config.toml
positions = "rope"
lr = 0.00272
schedule = "wsd"
Each number is 500 + 50 x the weight over the matrix's rms, rounded and kept within 0 to 999. Layers, rows and columns count from 0. Numbers have three digits each.

# up: layer 14 MLP up, 448x160, rms 0.134, rows 45-73, columns 0-159
# down: layer 14 MLP down (transposed), 448x160, rms 0.131, rows 45-72, columns 0-159
# gate: layer 14 MLP gate, 448x160, rms 0.136, rows 46-73, columns 0-159
up45:552531509519621501509505495502466459360473510579452514567450465476625441493460447517476530612570590513547486512600531540577519483422556471448489411576462506554553478474460496495535548512568494479526501603481378532455508464587472491519493535550480462548501590459539483443464518579471560521573436469547504541527580486539520535409478542558496546441525445525462603478439462466503533482565506477487565491441533484493544476499447478508572463505538539560460584409474519456445475575473448
down45:396525537538402493502467473457489535505571535524503467508578443490549516566559515476377468463385462360456553515505480440573492476491521379523409510531443420577536479515488477493584457497499554544440490486474494471556442445522458476491481473469543438505513572573445392563565482490492422464399525567578502439590490540578507541484388493427501464530574453443436484390391521422561511522472519504522478495426537449547522453490495531471557565477477509525478464510384502417506463543507506
gate46:509452500530399581523447515463499486448535436486465610520418418494606421538511567500399493554505562511499500525507443556654568562446524519414523514546491510450578424474506478474508497465525565327577515451560485463460524576565449546498492508530548439517535496549518558449478494579599518446522449489536557515459610483507511498584475479568533567560494452561530594481463464403493504468531500503559457563413521536542410482533445484500563525466407460533546518481535535484436580436494511
up46:537542513472483522452451536528503379570490491548400523435501481456435588500533401471429441531529553446396445410557448521448494499466466438464545519462530473456517538487480527524465474451382503472505455509409532589413562454456556534512548508514513501459549591450499537496522474450445533464548502488521577505519458448554406507418550388539447500453524537344544574501472553503431483583593480556399532486490520501456468486575525460551513490588542514539439487461491439477508472564439427
down46:583448598464533494522518581553502610505405456381481528434443568442544569524450430513525455610509516502553529483455517496534535508508533429477430474552513532478529450557533502508406564522386575370466507497400511521477478428451560531535495476454503395468507448453556483421476451530479512470554489474467559556424524453481578390547515525616430519537451488548574460543556517531461483576457472540525514452471497548441446505493425442423483442534528500494429520441529462499492472597456438
gate47:478437470629408553397490473504579430532438376536463533410510507549455550466433437552594529416501451495489483556575397484530534509515482585445477481546585530475509488592481501492518448501506457447552572489527558491498517525532515473455457539564545468556470446470403630429508445549433561602481470530532457452459514571533450468479567534452463515493445454454547534480528554499584636484431488474476457533542575525503473520456518540477489492488524460494518506558493516553511528509501491
up47:515494452512546453536476486469536560542473474510483502506446518510508533502448422465424582398496493511544523506585615598446443466515529408452501542522495395487505501492509521513492497447513413523440522448519558494594516468481513548463505441487425473523455487521501490512438457510513417579488495388469521456457502522481445482455483589409628678553550473456518504555462463602483672497510573525625472405551487477487473471562492488467439483518495499544443422500521527427466363418536528
down47:459554516499454490465499528514454442495479479450549534521454503490580422404498595470509426568546463552562376527514525547569487571430557433434579474487492454590484560447445475539482572529471517531522510528510452456464458494519475503464543443460541485527588503489529510431426447460468527513464519535455466441449449491464439575450576421430522619593481532573472464425552547421522531562544461408521407508494505438560517531574510533530465453486527439473581411516476580630468473530443585
gate48:445435493508490551614336580556494424519499506513474469526458430450452561521543394504526498497418469553418526473555431480579550461548518523567474423578499555321494493478502483557551535431495540498436464538409572462510511524560460544554518444590521483435490489507503463473461483502618543440464550566521451444510520537517508494532490467575456570480601476551517495524478605563416493492562543568519456480429472481449471499491496471471492422516451415484546428546560510565467541472471521
up48:496488438559492461451528468518457413496432467451530457493473503498482517482489534488536441473546390527496493548614558544517481547516583417500496515553473544418538580463549513523495516461566568446436487565503510481494472489508464554579578552410530420541561480521566522552434514504451528550466587488539558620576474493505485460603525581463599558530519547562515509457486437479480450457502483427513503493436474417567426524549397448410490520579479406452568425534573495529532464511474538
down48:463496500527486535546536524522531410476524553480498496618451485543577562349496481464439574593420468508512544564504596521487503477636519501496489582529580485559559431513470461507496571514523535506501425508539523446437519517495440489502433509591435620480531544413541526499496534556466521519541544491553567441387489522533365453486472402471526562488494528484489571497537447414566474538424491463537505465552480524496462448396517514539432441443484480423429562460413551464504533506538530
gate49:498490505483548483515501507461429512494513473543533379626483628468457448511491506461428450548502522535550479462549477575616385488647529424448495559504455463422489521535486527552557530523490486470439512492412535593439506465471444473463466525511563480566569500588487538461584526411430483491508452453483460491480516519586527603489489454486454514485479459463564569442510506513499491519541570568430437573480471453416475476552483591444440498527515561611567507484468570454432506539448515
up49:480518505545524415460452479547585416417507536418521439496517530477569443563573467469605585568542455511498578515564552518503614493421482475468415506474447480566515568458489462458559522589460535540581444515456552525422525422550509537505557445528470378480409487532560474478522563560549588500562493420494480446551563474461483575495533510460562495485496549546517500452450522518553474475489503515444549451376431504483500515485614470482532557530584511502538436490435551557485572540522498
down49:484572472457456481443446533461494507488541555444518452510498561569393481537596492443544458404647510573517477540615517468520450557526507522467554545531526483444452490534439547611536484469514577525417548606482412498525487530613528491448479497515517536449540411493404499455524517544537536486558464567483490531451532531504508547488436507512529463524414529521478505454518523562435495640491559474528544455461506573458472460638497429394522468524494449543455533522510443468487480591475517
gate50:542450472538547500454476593523511433564478454378470500511583474507447521474469552552533494448439437469450499556497411552534556476440458573498612555425525531500548496527630486546466438450432470475417549485501450510467463472480430530459532505574458469509439517571535525518613499509492482526503493465416559469470563520546538528466479486481501507480481499491582488572540553580550492521440456549438437521496462397505554549409525512482525549488603432514518507567457447496520504470514488
up50:496577443532444501402529561493536522550533516495517532482504519462470408427553501608478521427533432442483465570603535443501477482527570463491510454488541498517565420425510503408477554478501527425418428496526480516544484492490572561531462449456496498521467528535534533562474544417660523417452554518539469567538466573506431560536506492460612458471542565492502500413464497510487555512418475430456536489440484501520470509462576513461448474488492490526492521462602459527437499501515465
down50:423539461470529471508512404561499486419464506552549514577493563507570522497522494488477487565441504509460471430462471470512555481473394509564450527473467530436425461454500597517527562549517558504596574459510506517545565500530594486533474434603505530459552397463477479383420527409513483525547466456491445494513546433540476483437477454447498492590551500494451479457481499556479455508599595426595544480469522527550450394456501501516454479598425478487508543398475486571569516399533501
gate51:477508544479503546622492562577505484542512437482462553442425563588483551469492559518417509558446447414469463455505479527436621542490421489399423485451533530426576443535460446484502536431507524505512486451470575501484451428564463551444485422592610459439520570490513475473498503490535503577595558543572472437516546454610502409485583526563469501499450456565441555617545503506446408504528507530480445551445508620430523464515494491545588494468498524477594554532468502470536605474541485
up51:484473539446463466441369488483480523474540551566520508571516411484480409602535536499512513516537594532539431636421483471540523413375536493444453503470475444495413509570510526516443424472567454446471586385481492468450408523567580487505433468446551498498516587484517540483559592538447473478419477453465591556554414430457472545530450442507505470402551439474495476529469444529494462535466447573399380538542472516514495485460491489530424439557485490500533492469459568480490468467557483
down51:456411474463515460532527605613531402461493434462472498424539514490587515538491516567484450551509503429548499414517531541552458416548564490526444400527522529538630531442458453487506547547553525520560452536482498463460506576617585522467488472526568538482529424431500526416493523501481619541604455458509558444495494548453568508440524587544524441488515364483581489505550521587431495567527437509565435489514485523467523458464485507552386561547520595440479482554633562424532568545499406
gate52:559517502459441500560488531512511513628501508435527572463590566452513547488555514499573554497500442454534420439508525414476426556467504515503470470528482503488478448529514553369564491512508565470431471573578599471480552477494487509567514505545467488512552557499475522495504535538603526551519494489490527594577399492535463485479433571518482413492560575398431475463537457529617499474494501461518547480487468523468470402571431439561490488565536459499477511574520545540513575484442436
up52:521433532498459457470518572532518442560517538507476486539521433500447543522475615521480512390510512534552476525535523470508475465438431499597457565467492507516503412535435545547488523446505491491426419478497528460438619448624537441576545517491490461529403490398456520480504442520490492527438497533558514505539480487472403471481492548564559516435471498466515476547506547581525524437483588527522549479542535490505424487513546486559602453529548481481480468501492608509431498576525519
down52:491502449488469513603483436503514573455570504482516457424520446445554411477452496519503450562483531447450462397487456462483432563590501450508529549576542497453524523481533524512492512527536550533588505426433469485466493512455463539352542555583554531486602480570490514453484469535491516518557509554486403523496456456567429509440483578518437476503557522547427452540457495550504497470481476402536556493467481565504491475523524603457436485591464569501550478478486511508536561513447466
gate53:563465371526403534483499443560506428497458482470483532439429488517580492535558429476454482523579441500465418515489480550541570504447471494518445401520434542450471494606508564470460457501523541465525558495476539499560535455439527429510433507466547443501522508459540545452473464436446592517554452466518496486487510474486454535503482460453517562517435488454548555524544413456528495548441447493611501544440511496530376458487506518592523390525486508585490543528580463602502423570450560
up53:402542460456522536556563530505516545427570434454526369541526544423549500585506467466519506545495504638520494577579638453442445447529521550407449467444521513549489557543449555562423455469509483504454461535569521463535533551542551536464502472493449488504525496431436439529546357462533517511543512501435479487470501510490473508545526597541561437477520468477506589408488552428534566578498583515518513489559539475536537578441430505451570458500489497537560429527501492497572504536451527
down53:605462573404481482485544493470495463476467480457572419517487342400459572613567411558446583533587489547439511471557449526481470466454428508473520498454481523546466466503443514598494467457522548431537526509543513512458475469527529533542439483425462530480471415476417483533499476430438468555475550450490417534477488454485551491420454434548563544399500534504439465600517517514444512491518475506569406467487434449463498444575525612565510523511468478506510480518546600478432506467561482
gate54:564444492505494428460455483465528451431503493449380495414512527543595554431442530497490564660478498538503416461522505509515523475493410516445450394495462546454574485566522498446558585528496476490509496542534561444472493510465398523451492461586515430466466519457488505402529486454528500553533499519575497525443592578594517450557512542558443413516559417621485591447579562464510593496550548495623584622490584466516510570506555557510494517522595527543502526531490612503478511456464467
up54:454460473456546531588446567492564550516518509517478494570461460435501495438496465478523484422406576610490554592535455478497427573509548445486518558484473457494464542462415590565487442412512552450381490502453464495528543416538582482514440507497485471542544553381493541483516529449568433474493496494492633491587493486481526458459538555432515512489553504415553503482409623556437429445433486538430484456416425508525520449508449337541452439531509497503512434468525452528541480544488479
down54:561409629474395469569471577505557511485485520423502385462547512577479555528514443461483463570601501481462495541579392568586489533557494476532484470492488391419553517543465577509539506454496469569497567414532430543443536465529500595481438499466499540475442485482490503472548557491553449480466544377451461462463499535582513513521615471533546507512532476512537558424483496550543491436506562465532533454467496494523432558469553523478512479529523512581562423599406539470529513496524504
gate55:568453540497428496431561593492524405481468510428456598526489538539497525363459472484542498559501502445542435392418495562575489553462500539451408513503534544498568467524514453397455592505551522464482529465452535477424598494462527490464486557565590425458556427569526463469467437475564494496422448493567529451482605481534555443562516527616507595490490492469600522488509489460431446405465493538503656443486546446493569509537495490512537465475593464477436613550473513478541458514516409
up55:520464561524520454439463529522422509463575382530560403456367493602602449512541470508519508562479433504468459435535541480584524443456513510512410464517514496550539557483544544395444477456469519459457477446490457480484429508547477508586500517514526572587538507498470432471512464469616533512488481433388620453643514480492472557494494407461522513506510468547539506533492531577539476549428501562534507522556519509447556550456570489530660466621541512578494441486544477494550445548455528
down55:401504536436513501474442432519454480550393469552452526515562552426414541515516532533422501578441484610451465491579458498522536475497579529502470466494522490439456497585448466477505463567454528531427410499528681484563533485505499454495467336601535480505526585533476412644501496559534438521497512514510472474484444497539454489452615477471471430455514481524517442500586419560424493600520559520473519504388500521480472519485484407419426475500416520508549452486493462548456469477497596
gate56:534487485496472483551555537529411525489526504508480496483459527610530504527497540505493516521470514462463480474500479577474439524528487496423524504422444515443476492516513504482453538475627551555441477486421501449678484472454516485438510486433551538462504458467591446559435517534565551444506434486538460487477473486468512532555472508491407500493512559466490502601419460522491397481459509529467587469449449495531580432561447473498494471604516399466556516496434492467557582485468556
up56:529456563524545485538501505415474588535522589471458501478549472513547564473510496447498460526496553428505476459641497393467487608561387461472464519461606454460534521538493528548469455536507500535530507427454468501503569548464475564494575451493411505542533471476477462492575453498506446536477559535464477394524438485464567515457535495566516451533553518539609569483466530426427543549534443524503537520548455539487492472544511502437496459390509467528494528517529518556605512439454474
down56:539596590460502513496488498431498448526510514579546504512477542488443501571560500528530501477523536530516493462402441398567526441516537522533492505480581547479571436592437529535512471552480487449544511498490444551494421430550518511501519581513547517544481562510394457480540512521395484554528503497466491522531432484478531499514478536499499563459489467454384435540533470449574508393489421522397515572498551537439488493528529486533536466487460585493568547460506503470426402596605513
gate57:580463469521494576542471482532496483576476497425424543451434461413495461497493488567531537447522531404411398488443497456510470551491539473539517529509419555575448503595514528440512493615522565492432552457529500499463455503485427508500582477525441511407476468445527552482461514466514528419489465472563477510599549517548468424478469503535532554486546448620516469410463564545433501478497523514531498449408488541464559595508541611453516578551560438518513603498540534580527490531502382
up57:446487481403386469568522612536456477451528422444492503436442491552500495525463463534496487409510523490439485545478467516569428494489460434519514515473548419447532495437506612425505521519515479551453510543406473425393532531572632480456545631511453539565593492494473461493564546430529525452556487542545496406431496590441615435626516433457429531484485567535539549588487487438466479454496558468521592489454556532507513476388500376555457420527447503508499488605366490441475394480505482
down57:409479511422598520454536520548515497571518550442567550451516457510538656482560434417500499531459536523591482546423594485476485542485439520569502570572559568514538458387533400471485449496541570495477450401552532477562408475512490526404543481506498540528494450406527510436469404445487549414442511481534519483574613492477470407456526500509554497515548488632582538454540643513414442444527528507443557513464513514479425490422433555472473466641549505447440544473509508528523470477475487
gate58:564446525532380533486475472529458493528430493366497611469430511472574497568522521444454505464472485520480401535566550512466526488495483507505509498574516512408545460515511446404591462517499576535476508487350413471477489563489522495522540559486599461562472519604522485517425426566569580528490528525554475518566566588463568429525656528514500538607492537513534476586534534416493566475484490443417583500469503453496504496525496433503574493450495452432535454478545500499519487553537484
up58:516471594462548526548410586500510495471597506521563521503434487573413528530488462460572580529511463385412441482522508487565492530524531493458544467512517431551542477450426570460491554505554515515521531508441435481496566488516568505428500488493476592501474539519499517532459459531519570496372500524526486591497495465509468488493462568547529452559496452490465537445523533585421460369573526599502525438582510488534506469472356452482455442534478445532517505491517460498509480530464512
down58:497392494520576543528545452553468500423449477499541539473465515464453550584464574558566497547526541623393468501500534473455578435525519541553491416491520550397542525592454527448461575507472452531493555488508433578516470580499507499527508503393462485535464531473511494484418476494404441512533485460524488427580503549565484513521463506505508512532481507373476469469509477509504464509474488573462527502454482450491402496511424482410393571457492576573513426419493511437439462466475488
gate59:554454528524531542546478458484523536629502542527432577546437570478528538500648485397500448529460538496498476480425535534448424479484526517448508424478344386395448479480634505555453502458559616461518627461515570447518516576421471451497445558542573598558542472448536431433499524524459463461522478537539512476511583502489406506472451500513446579506402491474556572530312524542437504464450523488519524512534517531511464469578442505574615598494614467544513560541447520522541564471480618
up59:558551489535488512549521489448562427461467566598462435498458574534533555418481482503501563451549552468497447418582520436432478601469509503478453444440490531511453519538460477464476530487512527576438465578481617518407515527591402533520494494493454540548545560464436435459555486473551435490542486570469535524535560498598474528527522564576447428510428540506604508532481523553440501535426496633614507474561497522509532450408398541445575478403551497520532548561525462554501579418520545
down59:426469538623479425499483493533543447565521520586557426486563471581464541470491450478519575456472526583503447576545550524493488369517565534558492445527500382454494586529404511461500560558520434586445412538486545472448485516478494525466547534587477512556540503499562528494417488380531496560561539525679458485442466499490436554524408421521473566471576499483517539446460515612551425424516481520513508481497474551453459498400539495491448425449417573556522521452526465497524442524517511
gate60:485536499456485462532581518543460584545455515552515508480534463553497453504531546418488543493497506525450458472467518512481534493475547549566485467432598486477479452490578422524586474453495546481551416489529503397557510505465525514581535519491494493443523501480559456568506549523557551572439399560599503537535413537430470500455442446490607547494549586478429433457516430487553550515481467460487495455479462490545540501531480527355472472485499560497460528554524517501547568551504490
up60:474506548458514516447510416390517461493471492509449584490475506429508574561468440487528557511487541452394558511490511465559539528521491481477457479535517502536471541528456576467473506520517424534523609536443466554471520543507444540415513448457480498487459539520460576517527541504497448437566495498446450526555528470455527572677551591530494515491426464565522555560466544531474528520570591450590531479492531517474493555514427464510487559451475575442457443376570456514477533546534531
down60:523505461571469512494467540605482523434498499491545372507541503524483438498531576499454483514512494528559449495474526487483448527461543531573560530477505505491533454485488448510549526466484514456479428516519486432566470499462542450535549549487488471450510421508491464372434513454490515573428530532573517487478420574554523456386419448470534505432587476530502496431509452414514563506450390553530535524478522444497517466546484465514494430515529440527456561598449484478418458540488466
gate61:509493545470454564502505485540475522394400447536460506433463550469579492489519480436515568490448437445562521499530394414539543446479479483512421537387569554413520537520501523463580559489419485458396575486516494462553465524428433495507423539499532426441458519491490565456528599506472542561477428529633436546537555564523522457528520496544459438479523522587525532371430620464554559500444487472510441521524495548487550465465488512486566527554491502500534489516543460572489444534453486
up61:487476481495485469463478454531514481584516417580557500522471546494482455597429473533573530492504473580496575471571397534526454560474506518447460512630516410505520529591557485470520428478478435523593548430474545540513481392524554357513497480536475542531498505543455477472565578449536383519531499501484509515501512447503567573417485446504488600622454422451554447532466541443536515506505493453467455452504573542473526474491492508468479495489499561487557421606486505532462592521505481
down61:563531392561497495482460508557412521473470511460507520505437488556525485600547502572466535472464468509449489526513506418520580448578489525498435520529505610486565368531468505472543546459413470436443544504550436524566601536480462509599466462555549494456567435613514497493550460478503434419503484488501477472557492452438501510470497465519418462479496519519524506385472487464446520560498514497520481451478654530504526526427391528488513585488471486573452546536547467542495525383487470
gate62:482522424519574527481427488455579481504565457533485529468511402569559543514489519540518523488482526508522594526578480505512599480468475570486534549586523519509510466537476505442632448447572532538552510496524494556502388527479496399489415439540452470567487472462482559538429423421561503514436438443445483510493446443435549490534476457502488602469515481500490532594453536519602535564520564562506565555541531532539469522545492560483510510518520497542478537503435461483534500550512528
up62:529486492584476483503530548494565503517457435461542484405533486432499554468481373541497561432509491470548460601556570483453489551469478488440461500574554565478560498562496566521453505497474478490465524451490517512542540475589512501438572592477539469529508515515511520499435570471402486530425584477533609480562454561479521452559546462531434505443589465506533510512450501464591583518489518588467513416524468470491459518559462494477507531520452462464471631442477447519523498517428401
down62:486449503483638501466410528446478526619473498524458468608518526459489490501415451486511554487506607558494490550620510522528551523422631528480569436520531496452468472453460575542507523485454550473508506524478472492540480513364490480467524369539469585445495566503551528411413464516513515457542562527497516602476470510542528523504609466532458438515425435482505509503450543453446439506508484522587495530477451531490525519546525540519487467492467536425497483532447476518470475462537585
gate63:579504490614588430519454428467536507536540539527454529453547491509539559526537534444411418630510483521468503505461529574421458531480405452466561405475504470530538470509472562546525553485519481514575545477419526489405556528556547476445455487530365539487496455475521498457488517506416492504534513487509512533452517439552609470546470534473511599381560528526532567516444522485528552475498501474554482499453489501517422454516540579480560553561501482551549497456459465447481544575454508
up63:535482504491524438499483571423507509500456492556600479471501575447506471498484479583458437442462578513505531562492460529499545504479491497492509446375431595581519397521548464440450431424546440538510489582492463445456511531510501475463419530524543484532501478534456414474478485479498467484494528513586483432468583482430539500527561489568387531348539472496517536606517469469537519557568524450542536462543591445487480395497541484508459511471446392532546530509473422460590454532540483
down63:511582564457437463486535475521430422580538531534503558554516530470521486531540458557463497547499552532482461408512482405516583507504506545408530367471406522589542609483531415483491523582484505503606568521407490562560538485537494532536502445626510518518552446488466486443453551488490493471525539486552455538491477541444574459441498558430506441498500444561388429457445511507511493523556554479557499506510539455499397528467536451495530557546527418383503475475579520479527463431500521
gate64:477428505496549567501514601440575482557578486549509517423526531432440432480533472554454510531431505448515451493577386518453521420471491534532483383546400529434576404605550683473492501534499555481462446526550585434510483532457496471479487493539505549551404583440439584410487472478522488506532520390458494528540581530522526537456610513462499521491522438466480569460545541554474471349503483483596523490449513420570426445508583516462523532452567453555501513499575587490528480492504504
up64:482483381610556427541497518471579381579519462493447604425574494555498541552505505497529486418444547549498484515580518498509498541490555502464579547534489486541543503526450489480516545523548517540517460483517516462383531466609478522511389494512520491601503567431427571506492470497434548517425509502581484510428571478493530520510520512495480579495494409394472536573478544603591481551532521498512508522600503462474436471473456602399408532538537416567473487502476424487654417535500485
down64:463500432533517477563501508389533517466566487506583591465512494522433538519494475435511518435474500464542446574529481529425451512467521508459353520530471480505634418483512563506506564513563583548541470571455487453454488571431430497514445472441494526526506454428574518454436532441547419406435550481450474573442554523487533571475629490355464491443492420538517396463520550463484531431557566469458615564518464508477470491446511548554459487489509553468506491570526645540529519481535558
gate65:564487450514436504457512585500520407436428435456478540493503474442465565573513591488481518580475563470559487553541493582536434466493415537352399514478505500503413425562571444497496587475490510517458496499422502434488417540571611469509514491460594471464465603560440456476550458462498608500487488500519542489430479525451547506552574432507501608482436442481652527471513529448550562480525418475367469541464549454502467589508492452478493516479544563481483526476390600488524535560541405
up65:528513452624476456512500518531634535509546520457513508478525366524598498505445525512470409475598431510530617529449521514495537454417534557499464537478492447524567460492436566497459479494587455462508497427440511490503439545578486514532398398479516464542503403446427489476503431559472459572470569382509558529539478516464546375512523555446522507466551523505487501493562558467552471524541480485522468464453413622469476491421557395433456433590447551412525448571477529540499539498489539
down65:337449680436418495522405492504542515546518515551441504489454483491519526498469470537416561494557511352495537577540455433513553525449583488532519383462485572537485465480534509484446436427420502481493569411516441502408468545478502574599468449534522495454518520439400512471573526515543443501494498528535489583452376380448506476526543544571519522459492519532583464509460506595466504480523436470506568381424580398489508538489563542535525499453437463453452475450445500529509433546490505
gate66:489438541539430507523341542428542502511476465471559577546513472534580423596499541464533488620477547541414528575480512393620504433465542492519493505516558492449482515568530447500449537510477491543525551467612493542473505576518554482455498536461490485523442529459511561450565492512535512507473476467519526514431510431463515469467518450562455436474555493528491410538477530417446509554465466553496518604475450556523510360530527457572466461472458515500547500543396529416419518430522501
up66:469466497536449503489481533459556543437486493406421545415442604431347567596575528518519437474444517437542568542487496530471476550383517560529610492480427492575529550430509521403450545538498377510540604501530469551445543507484475472510567439493570476555435459492454538544446469463441534480494434463471467463536476553530543506578545574410532481575547536438483512476489478481588458470426430491496468460457569488569530524407431447488387612529526517482507468534528448484470427549492522
down66:426498575547566528408500531378478452594511483456528396510504494525361496600501508457604484525493454405439560536535548542471480486494523521483400468434478472455475444519494441539415518490443496525504478524463525499546605490453639498545475567471475508510553478637536478490588594534441518484515487416521517517432565431492551434441564514515460535466485521436507486529469518536502497569542494548425495540524506575450537432542549533571544475428501523477510474477368425500419497509486535
gate67:437511548417516475414556468491438478442467457519502444471441493494449514506425501457520541489528458517511527389531409513484579477514476455510519540481500488401503419514522601467516513420441517479514560466461414493461469441588528456469501490566580552576471443593469494504491539548445517482513382511483428459525524484465535429531555460534494476540530460485522417441513498499436492507492539498520526508438555390548535406577475426529475532481517523452544554487505472485494490520543462
up67:557495477522493493542482572514481564547558491513495468513526454501427495423474577416511455526560472507548495529492605462499518496568502573512508542440473401497532521461538465581431419463465476470427436466486471456531442493481486565500438471488575489506506516507562402517478431509519535571530537416478598458483453463486461547466468440409514448502556571573479565470485453410516475509472551521439453580571513502566595504489529450400496510507531437558482389542551469489542511470503492
down67:597416577580458435467496429483502448528485449527592477596528434563528505496486519477591490504492494563545497573459439559496451503457538464514562508525489481420525439453510546461543501431535472491492485650491503493514459511540565472575551549503520479424536496392524556352503449481508509497476533506546531523433488502494553486545506525577518566508427511469444449511496534529536485495519541467513500444498505455522380565558525543543508418527508510528489522514544535483513445510566495
gate68:491489625516538531478572471508441482498442480484512604509421568540493621565477572430517549469461516461482569526478453454563436539520556494489489439439496481441513469559459476469511493546459472442530494568549538452570541502474553440496514502510603489500497493552491494488546458563511462544500515546423553472491490445433458521359506493533572558541516526517570573608471484465467481462581511422460483516534459489475621484495503503535534484466519435506484459508528480524582518426497602
up68:505520518566391547466529400526528553480494376476499545379502463500445499523522575510481435464455507443493415506495508502445534560461460519479432491416492466469499432565579520614497502460541523437507535496524460439585467522443540479500507611483515483547413522466458449483417521512408515468423488539519621508534453475465472467449496483530448456465455463461492564522442446508529457541498476523584501534496543523526507536536489559495592573477479514472414541490535482441497536523522635
down68:487615449488558393495460489509444523456497552505486503611468510571506497427546464539520510527493483441495475442585443568486513465486408493492515518554567485508580462472464454474466485516493538514522521555580473510494388467499496483503532497492561443492470482447518463558430516457542476434498516420540414526459531510426463502449562428491538553516517458583467452466512499541506497502513500503455522396530478499431541557567564405536542574453463446499424540459583556582513435507403414
gate69:503512460471486517457521582624555476546478506437426503494501578487525511559552456493406577517497495511583544609555518485610514526518492502395503515518540489460503563615504518471561573566557450478437457480419579533457525455460458548552488448590402551546413558579456535426475468523460558491506435464480544460467572506543538491513512581478532519518480483378589560507545457536485483536395577490463568525406510493473444492504487420486499479489601503566542470534408522474509471566459476
up69:479474423396465526520506514560554493543509471453388435522468546465498468521518540466410487475463457496370413427581449434552441482529593545481448483483517419508561503534483535362416634504421487403521413529455486510460480542506505555563540485464524518537450673549513473512533424498491575445538517482455422458475484508453525571429498515549467507494463491462446482501412468531489496515564418572502488407410504502428485441515523471485529536528436450591491601477602518575408520487495469
down69:491573440514493540584475521389438408560550480516471417452510505472427521499563459479502482390471542539471455532568510530433408471557575565418472505487500529490524396508498570566447509518543577519485420530415485531454499380483506600515551530462475454449527535486516456515492429419470437590450539504503491476555564506625438417496488599476477488485434538417571569459453490476535394567504511606535471555478400469469590512478593436446429578538553522530539570533513492501470478400457494
gate70:613486475507506503481429451434528571497508522516428546559446449504538577440446470481483492574427496555528461577466470489501463502492392432452487605524612436508540470506541469525519497458454500524445508540479507480577493435493477438464412497466470596564525596517470455445549574464468466453468475555462605481417555467563499566433569498524474552476523438522479510493553423520396488519480508502551473464533377454455601543538457491559470467443552419459481598539491527536505510416429473
up70:476492512574461538534546516467503515529472544484522460535517572548462406595516422595547471578558433451428563461485474518468466566482523527582617481552503403388502503491442567529551502545459594534482455628512551552454464525454460488630467446517475546483521431538507537531380534505525517475536470513553476548542516473468456510516440501382590508485502546520542473517497583477548560501454486537405407498534497489558411440533567489481500559441472484548514439530528522532467557540500443
down70:550544548486509544582504539564577543516525504510507545474511492531513482568579523535341571462478605508415522425469405511468430495426522462484510533487465546515549436496550445445541557428467571501478486622461532546480451481434571519522497447467563577458477465421588540452544518551485560373406575525470446406556469495549555501464540434497502522513564473531505494476483517498533481475462493498501513564439566539472519476440475504498492479491460563598414472481508595515391551521525522
gate71:552471474473484491522419457527572505524523591488483505585522577543594485505478519478519511537531476577432524502457497507512578410557527491513543552543524565498457484469515491492529537500459554485472492511425497546443398492486483526486379460501480541448512442485536434451518486506551484467405443517511442476455565349530539452457537425514606498388489417460568526428425563445452530490549495584507487596442491457464494546510415437524545472496463447540580556576520525571513619521535431
up71:557554522451525445600432438471503528508533512491535519471570520594448476475505447529563601558507495482439532476431530556447506510452490540482482583568460485552474493493494561534596426452517580497499563470551546446537406512462449493538482525405454453402404463516504630503493425375492485506505526482502392594531600500466566469476524405538512565432497531464464453507423644496528489548471506541458445442458490446511503457543531503487529519520565527413488431513505548527545441484551484
down71:613516523527601534500534366482508477508510549533509511504474463506490415487548440519535508376557500486588644534526596527463558541502496491538457522522508500558427552478544500445427505539471492550488511472491426475492494568434438530545542552466480474519485548472408542426526491485433458506513532512548433456444483530485517500540476576519491475450498513531547431440450429464554556543393497458499549533489512482596397487430518437502447628558449546407412445568464527457428549596507447
gate72:510472558488515560562489427553470519505472529547571556495523530530561528512569467532573539577527524515452474433524526449529522426588389451538390477586419450431400582482507479523495464609503444515422511515535523564499385495551411527440478553486584528472512462495552473451504531466441467463491453415573515455550490451580565440529393549536464538464549500476478551414462576481557503461520401493552405568523555524481508489448424510506614466593505495508519439536467520575521586526489556
up72:490561587436469607573474529508472471419536560477490575465507516554548542469548413458570515525473422496424570508466554518547478550474448563502552488502542513490458557486442529566526549470551588443502564445511573439510602501400494541567413530462437523495520509414517475510503517544568517481562569541477485608542508480470498477446480417567532458562453540452543517483438554458509472490530585600515476496535506537429473493580406438480503469461427446592401419472442526583481469545466624
down72:485486543550560534472570530495547547427523458592579450487525469485486454426536515491457469540396434445442548540533443515506471518382509510523516609446449472478559546412467510562551521580589524449567469452465491485544557541496486544532504550549405465470505493538567471531501459481395485406430457493441464374572549425471513564486488529520440464459451534537629479483495548554566485535476503520513475488554510515566468440555450588546480488534499511514489607486416545435340460509471475
gate73:562445454563456543460521501481577486471368508457428558551457483424447458493417517579452557549516512531538430528506501454553560559551500525464505527465541586523633447506536605463543467441533516513467493542480471439497524477535612501432563504445599509565491494510504553442430561592471494571465526506450568497458548553496498504482568507519469426530554444487428540528539550594499576446450539396411581452519528474494438544563482506552500452472576520518454450451421537464527478541515426
up73:448468421498495532457589567504411513516524471477556522422482462511563413471521583434523484506495493451534528529554523509462538427514481464593483567559536467511541499541488486428460474493534506371476500514478515551539482547507567520515462538532555483545484576469594563490453552574535547470474543554555498645548602484420537480487535484415529527602427479513574491469545510518526559437483478579483463461549509481521491471479486579496545492496481475568529493535571538484508472601517499